Weights of a small transformer language model.
Training: a variant of Adam for these matrices, 517M tokens, 10700 steps.
Each number is 128 + 24 x the weight over the matrix's rms, rounded and kept within 0 to 255. Layers, rows and columns count from 0.

# layer 4 MLP gate, 1024x576, rms 0.0268, rows 855-865, columns 192-287
[[153  81  62 133 155 166  93  87 106 148 147 121 142  95 124 150 110 157 132 128 141 118 163 144 125 106 139 135 123 130 132 164 179  86 130 141 184 173  94 126 105 141 124 164 101 101 141 180 126 138 127 137 131 126  95 110 143 149 110 114 149  98 112 110 109 139 155 171 110 141 151 107 139 165  97  71 116 128 100 108 114 166 119 130 116 118 109 173 103 152 128 139  91 148 133 135]
 [120 162 113 140 150 128 116 109 134 134 161 146 125 120  97 115 134  79 190 102 120 110 162 108 137 141 100 143 128 135 134 113 114 108 131  94 120 128  55 113 112 114 117 118  99 112 138 142 151 128 120  98 114 150 142 170 130  92 130 148  71 140  58 145 138 130 157 127 124 105 128 166 176 107 103  97 153 102 140 121 116 146 129 101 105 138  98 127 126 180  99 157 134 146 127 154]
 [104 149  61 164 174 159 140 111 104  81 145 143 109 162 104 143 125 138 158  88 123 100 124 160 170 171 155 147 132 131  99 166  94 118 126 123 124 125 127  70 141 125 163 129 118 128 119 139 125 108 150 143 122  86 147  80 160 110 108 177 114 126 139 150 141 137 121 163 143 148 178  87 103 158 149 100 116 157 113 123 120 141 130 115 147 167 154 165 130 144 132 156  81 142 139 151]
 [145 115 143  96 169 129 153  94 179 150 113 135  99 121 102 129 109 117 130 119  98 100 130 151 160 100 114 127 110 140 142 140 107 129 134 135 179 142  97  86 144 140 159 114 135  95 114 118 151 140  95 160 126 134 149  77 119 143 162 115 172 135 105 101 105 182 143 122 128 127 151 106 118 173 151 109 126 158 107 138 103 130  96 142 167 140 128 138 106  99 138 160 110 160 176 120]
 [159 107 150 127 167 108 108 140 127 129 117 118 115 110 133 101  83 127 153 127 137 136 120 136 143 133 136 150 142 167 117  82 128 100 113 111 160 139 150 163 108 114 129 120 112  96 137 194 187 144 137 146 129 148 129 129 147 129 148 173 172 125 116 164  84 151 112 105  78 144 157 119 153 148  67 120 177 127 112 111 124 142 126 122 129 162  87 166 146 106 107 180 131 133 137 118]
 [133 116  62 129 192 125 126 153 127 132 150 154 130 113 173 122 138 127  97 115 122 130 159 122 109 102 122 102 127 132 113 171 143 125 136 112 133 157 106 142 120 150 101 155 107 102 171 148 128  85  95 187 103 112 145 119 136 116 132 131 144 113 137 120 140 170 127 106  73 131 147 136 109 118  56 107 133 128 165 127 141 134 141 133 148 135 132 111 152 160 131 163 132 140  69 161]
 [160 135 107 173 139 133 141  87 123 133 141 114 173 137 139 166 131  97 119 101 137 180 132 109 102 124 107 117  96 137 117  85 107 139 101 147 103  87 130 163 145 118 102 169 129 153 130 167 174 141 136 128  86 134 133 146  81 120 149 149 130 163  98 121 148 128 129 153 140 130 103  46 134 135  97 159 177 130 114 127 146 127 127 140 114 158 159 159 161 163 106 149 181 142 139 139]
 [175  97 115 156 121  90 148 128  92  88 153 147 125 140  72 133 141 137 116 146 131 147 151 123 180 125 155 121  77 135 129 114 137  93  94  91 143 117 112 105 169 136 168 107 140 135 156  83 188  67 102 124  73 137 165 104 140 116 138  86 136 130 106 143 159 150 178 140 134 126  88 120 111 182 159 124 162  97  99 111 128 122 165 118 175 127 105 170 142 150 108 118 130 144 138 134]
 [130 144 127 122  95 144  86  99 157 100 122 159 123  91 120 109 137 102 156 119 142 118 151 134  57 139 129 138 147 155 164  96 104  92 109 128 166 140 119 126  88 134  91 137 122 165 139 142 112 167 135 142 131 110 149 134 105 113 113 143 126 143  93 131 134 101 109 167 140  96 110 146 123 100 115 143 103 149 119 110 130 143 131 110 171 161  98  92 117 120 112 112 127 159 172  93]
 [ 81 144 136 132 165 120 139 149 152 176 144 103 155 144 148 106 167 158 141 146 132 166 129 146 143 115 117 113 119 145 122 123 125 110 139 172 134 142 137 160 136  83 141  90 155  82 139 118 129  91 118  96 154 167 123 116  95 161 156 117 142 119 132 112 120 121 126 110  78 132 165 113  86 112 153 147 143 146 130 104 139  84 161 145  99 107 152  97 134 100 123 113 102 105  97 105]
 [124 120 132 143  75 141 106 133 100 101 137 132 132 137 126 113 130 119 149 136 140 122 136 171 148 162 122  89 152 173 132 132  96 133 140  93 139 103 159  80 120 153  78  97 138  62 156 135 126 143 132 147 154 135 149 153 182 129 109 154 120 136 122 127 159 115 109 167 114 119 121 167 112 153  98 117 144 139 160 133 127 150 136  95 101 140 155 151  77 141  86 132 162 157 146 107]]
# layer 4 MLP up, 1024x576, rms 0.0289, rows 855-865, columns 192-287
[[131  91 133 143  74 117 155 117 162 141 147 100 129 151 107 134 158 135 138 106 118 131  81 141 140 112 104 133  67 128 119  91 129 147 147 108 123  79 118 113 100 183 115 135 105 138 193 117 156 106 148 137  98 137 140 118 117  74 160 123 169 138  98 120 133 121 159 144 120  93 115 150 112 147 133  88 158 125 131 125 121 135 165 110 159 163 140 141 106 143 107 120 140 159 107 130]
 [111 127 133 121 111 116 134 107 147 155 138 102 132  88 162 127 114 155 164 133  84 120 113 108 159 110 143 197 147 151 179 131 137 144 106 135 136 156  91 134 128 166 127 120 119 160 157 123 158 106 134 144 131 145 166 109 141 119 142 146 128 139 122  90 102 123 117  97 142 103 140 186 120  96 115  89 125 166 165 101 124 122 149 133 122 102 106 146 141 160 129 103 110 140  99 108]
 [127  84 128 150  82 139  93 113 131 153 142 117 101 118 108 155 174 107 148 101 145 124 104 135 107 115 101 141  70 115 118 134 195 107 155 139 105 136 115 128 178 130 109 153 104 110 133 126 114 154 138 134 114 168 127 147 101 109  90 127 166 113  89 141 131 160 132  90 123 110  94 148 109 134 180 118 102 219 160  99 138 160 125 149  87 124 143 104 155 201 145 154 152 113 150 127]
 [129 112 122 117 126  87 125  96 119 128 147 132 115 141  91 154 154 131 111 153 122 149 128 119 122 131 156  88 134  62  87 171 168 152 114 110 136 160 125 124 141 135  93 116 118 127 122 111 143  97 111 124 135 123 139 159 155 120 133 113 121 118 134 107  80 161 188 133 109 148  99 113 156 142 102 102 142 115 126 109 150 126 193 112 118 114 116 157 118 149  98 160 102 110  88 146]
 [142 132 140 109 170 132 131 160 154  91 105 101 135 157 132 148 156 114 127 157 120 144 112 164  97 124 110  74 153  83 149 152 118 114 117 132  96 132 141 118 127 133 150 117 156 133 131 166 127 140 108 116 129 132 129 125 121 177 109 140 136 153 112 122 168 131 139 113 127 112 100 115  79 124 134 155  75 127 133 125 173 125 111 130 150 134 142 141 101 131 140 113 138 127 129 108]
 [106 137  97 108 153 129 167 113 160 170 103 170  89 129 124 159 150 107 131 119  35 125 124  91 124 160 154 131 120 147  99 127 144 161 130 126 135 119 122 134 124 148 107 144 141 156 116 119 144 120 116 136 149 147 106 131 113 124 155 109 150 159 103 118 161 162 120 135 105  99 159 110 148 103 115 130 117 126 101 132  91 121 125 105 137 129 147 163 121 131  94 103 135 136  84  90]
 [116 135 122 126 133  89 112 117 157  98 111 151 109 145 100 113 135 110 130 139 123 126 151 100 102 132 140 116 115 126  72 126 151 165 123 135 100 131 123 139 156 102 106 134 101  72 134 130 110 109 137  79 136 165 143 128 127  85 160 131 143 137 137 107 136 123 153 100 120 121 126 135 101 127 124 136 130 129 108 109 155 138 175 114 108  97 128 140 152 138 174 123  97 153 103 151]
 [145  89 114 184 177 152 125 135 110 136 127 130 109 111 110 113 154 116 155  97 104 145 134 131 148 105 116 125 167 163 181 131 113 158  68 103 134 119 148  82 120 116 146 129 145  85 114 102 129 137  93 172 109 153 157 140 125 161 187 126 125 135 147 105 109 130 139 113 149 151 114 159  60 161 130  82 134  92 173 159 140 144 116 137 152 134 127 107 119 111 127 115 129 125 112 118]
 [140  95  96 119 120 134 165 128 115 136 133 117 141 148  90 169 153 174 105 127 112 153 146 122 146 130  92 137 134 139 111 124 139 115 136 141 149 125  89 133 122 121 149 121 108 127 131 132 147 101 126 109 127 153 154 166 114 106 115 114 137  95 158 148 124 123 146 101  94 161 122 139 129 103 125 102 157 124 132 143 141 136 150 139 118  89 144 134 121 128 121 115 150 122 102 112]
 [130 116 136 127 138 102  99 144  93 135 144  91 147 150 135 102 115 134 128 131 125 139 111 141 143 116 138 164 141 139  94 153 141 119 147 119 119  89 188 124 114 160 133 125 104 159 150 148  54 151 142 151 145  96 118  95 114 140 139  80 141 106 102 149 107 108  98 102 102 153 171 144 133 103 115 135  99 104 143 128 101 119  78 158 124 113 103  89 156 125 146 158 117 128 136 125]
 [ 89  94 140 118 155 125 121 136 174  94 110 170 121 137  65 152 166  93  72 175 167 151 112 126  85 143  96 163 150  64 125 115  98 132 102 173 176 117 157 164 144 125 160 151 131 126 133 125 126 130 116 111  82 101 123 121 113 171 181 101  90 114 129 104  92 127 131 119 150 119 115 120 125 118 156 144 118 134 120 145 141  76 137 111 148 111 139 138 170 118 114 139 138 116  98 150]]
# layer 4 MLP down (transposed), 1024x576, rms 0.0224, rows 855-865, columns 192-287
[[ 98 171 129 123 170 163 131 123 135 110 137 120 145  80 143 142 120 155 140 139 101 168 143 126  93 119 133 124 104 126  89 141 133  96 125 148 151 153  78 115 113 138  97 176 127 153 106 157 126 121  83 134 147  95 127 146 118 127 140 174 119 111 104  95 104 120 106 116 105 173 139  67 128 154 139  70 106 140  95 105 133 130 140 118 107 129  85 131 134 124 149 132 132 144 177 108]
 [142 151 133 113 139 115 138 143 133 123 102 133 174 155 104 189 123 151  93 111 143 147 128  90 109 153 119 124 112 142  95 118 150 136 112 119 148  94 156  93 118  96 136 137 161  96 119 142  99 159  80 121 139 137 108 121 115 139 136  99 136 118 158 164 143 133 138 105 134 106 103  99 113  93 124 158 125 140 116 131 146 142  83 153 115 148 145 171 119  99 133 153  88 139 116 122]
 [122 155 150 104 138  74 148 139 122 104 135 111 145 171 142  67 136 126 130 176 129 117 135 112 123 140 106 142 171 166 107 116  74 128 137 115  77 182  74 150 143 140 129 134 159 113 129 136  74 131 105 134 100 144 166 148 175 125 113 120 145 129 100 146 150  99 106 130 145 135  95 149 107 172  77 139 123  35 124 142 116 113 109 148 100  91 186 157 144 115  88  94 135 178 142 133]
 [135  87  98 145 113 159 127 113 155 152 137 138  94 130 140 118 167 150 125 101 135 123 123 147 119 138 113 129 124 146 130  96 154 136 135 153 129 118 147 142 116 149  87 113 128 135 113  85 119 165 116 139 114 167 117  93  62 110 118  85 165 119 119 113 119 147 154 108 116 120 139 136 134 123 146 128 117 113 140 146 207 189  97 159 125 141 133  83 143 140 159 154 117 102 176 152]
 [100 120 144 129 114 105 116 128  73 108 137 117 176 125 140 123  88 144 161 140 115 107  98 132 165 134 184 192 143 147 145  95 131 163 117 148 117 146 100 124  87 122  87 173 122  99 151 117 133 166 139 174 143 148 128 168 147 115 109 125 100 113 135 145 165 181 115 139 145 142 132 121 186 119 128  94 152  99 103 105 147 179 135  93 147 130  95 150 154 129  76 161 157 149 148 115]
 [111 109 147 151 122 167 159 105 100 141 112 119 140  98 108 135 158 148 114 142 150 129 126 136 146 131 157 121 111 116 149 117 123 108 127 117 121 124  99  84 122 150 131 108 134 106 113 133 109 156 143  52 131 141 127 101 150 133 100  95 146 156 112 160  99  90 160 119 130 139 110 156 154 182 179 122 122 136 110 122 147 129 113 142 152 127 107 149 132 130 129  99 142  72 185 109]
 [147 145 135 110 130 142 106 114  75 140 114 116 109 117 150 128 107 112 137  85 144 138 140 158 106 122 127  84 125 151 117 130  95  71 109  99 137  66 146 124  97 141 127 126 100 112 129 155 184 109 154 168 141 103 118 138 122  98 128 151 102 116 156 161 147 125 141 162 112 145 121 105 146 181 159 125 168 129 114 156 122 130  95 141 151 183 154 121 130 114 100 174 127  77 136 108]
 [135 129  85 134 135 165 108 124 107 127 127 140 151 120  97 100 119 126 112 100  92  87  53 126 142 111 151  92 153  81 129 120 115 108 138 109 101 134 131 123 124 112 102 115 125 121 146 145 137 136 136 147 138 160 138 103 114 161 132 107 134 117 108 113 153  90 183 102 105 133 108 116 114 145 161 126  43 157 158 119  71  84 147 129  78 153 133 145 139 183 168 157 108 133 124 147]
 [113 165 134 116 103 152 106 162 141 123  97 127 132 110  89 113 111 127 171 135 120  84 129 147  92 126 100 152 126 137 127  87 146  94 127 106 145 130 137 177 125 157 126 139 148 168 131 155 114 148 162 113 119 124 105 150 117 117 135  49 105 146 121 124 155 103 125 145 117  91 137  91 117 111 102 123 117 165 124 139 149 124 131 128 143 120 112  88 139 165 100 169 126 127 145 104]
 [ 86 149 121 154 138 127 146 146 152 125 151 156 115  54 141 130 121 137 159  89 131 151 184 173 156 117 130 102 188 113 141 118 137 103  89 135 172 144  94 132 162 133 114 100 143 127  77  83 147 122 189 139 176 152 136  86 122 102 176 143 112 161 177 140 143 158 132  79 111 123 112 100 112 109 144 119 130 126 119 126 107 141  77 131 160 141  98 133 150 112 136 107 116 113 132 131]
 [114 108 135 119 124 142 117 139 116 112 121 135 143 107 160 133 146 132 159 131 141  79 154 143 127 162 113 136 110 210 165 127 160 124 163 118 139 107 196 105 155 153  70 104 146  81 111 108 115 163 143 151 123 108 127 120 157 151 114 126 121 110 127 113 138  84 142 178 134 127 137 127 111 157 106 117 110 162 113 103 127 108 140 107 107 134 173 166 119 131 128  94 126 139 120 128]]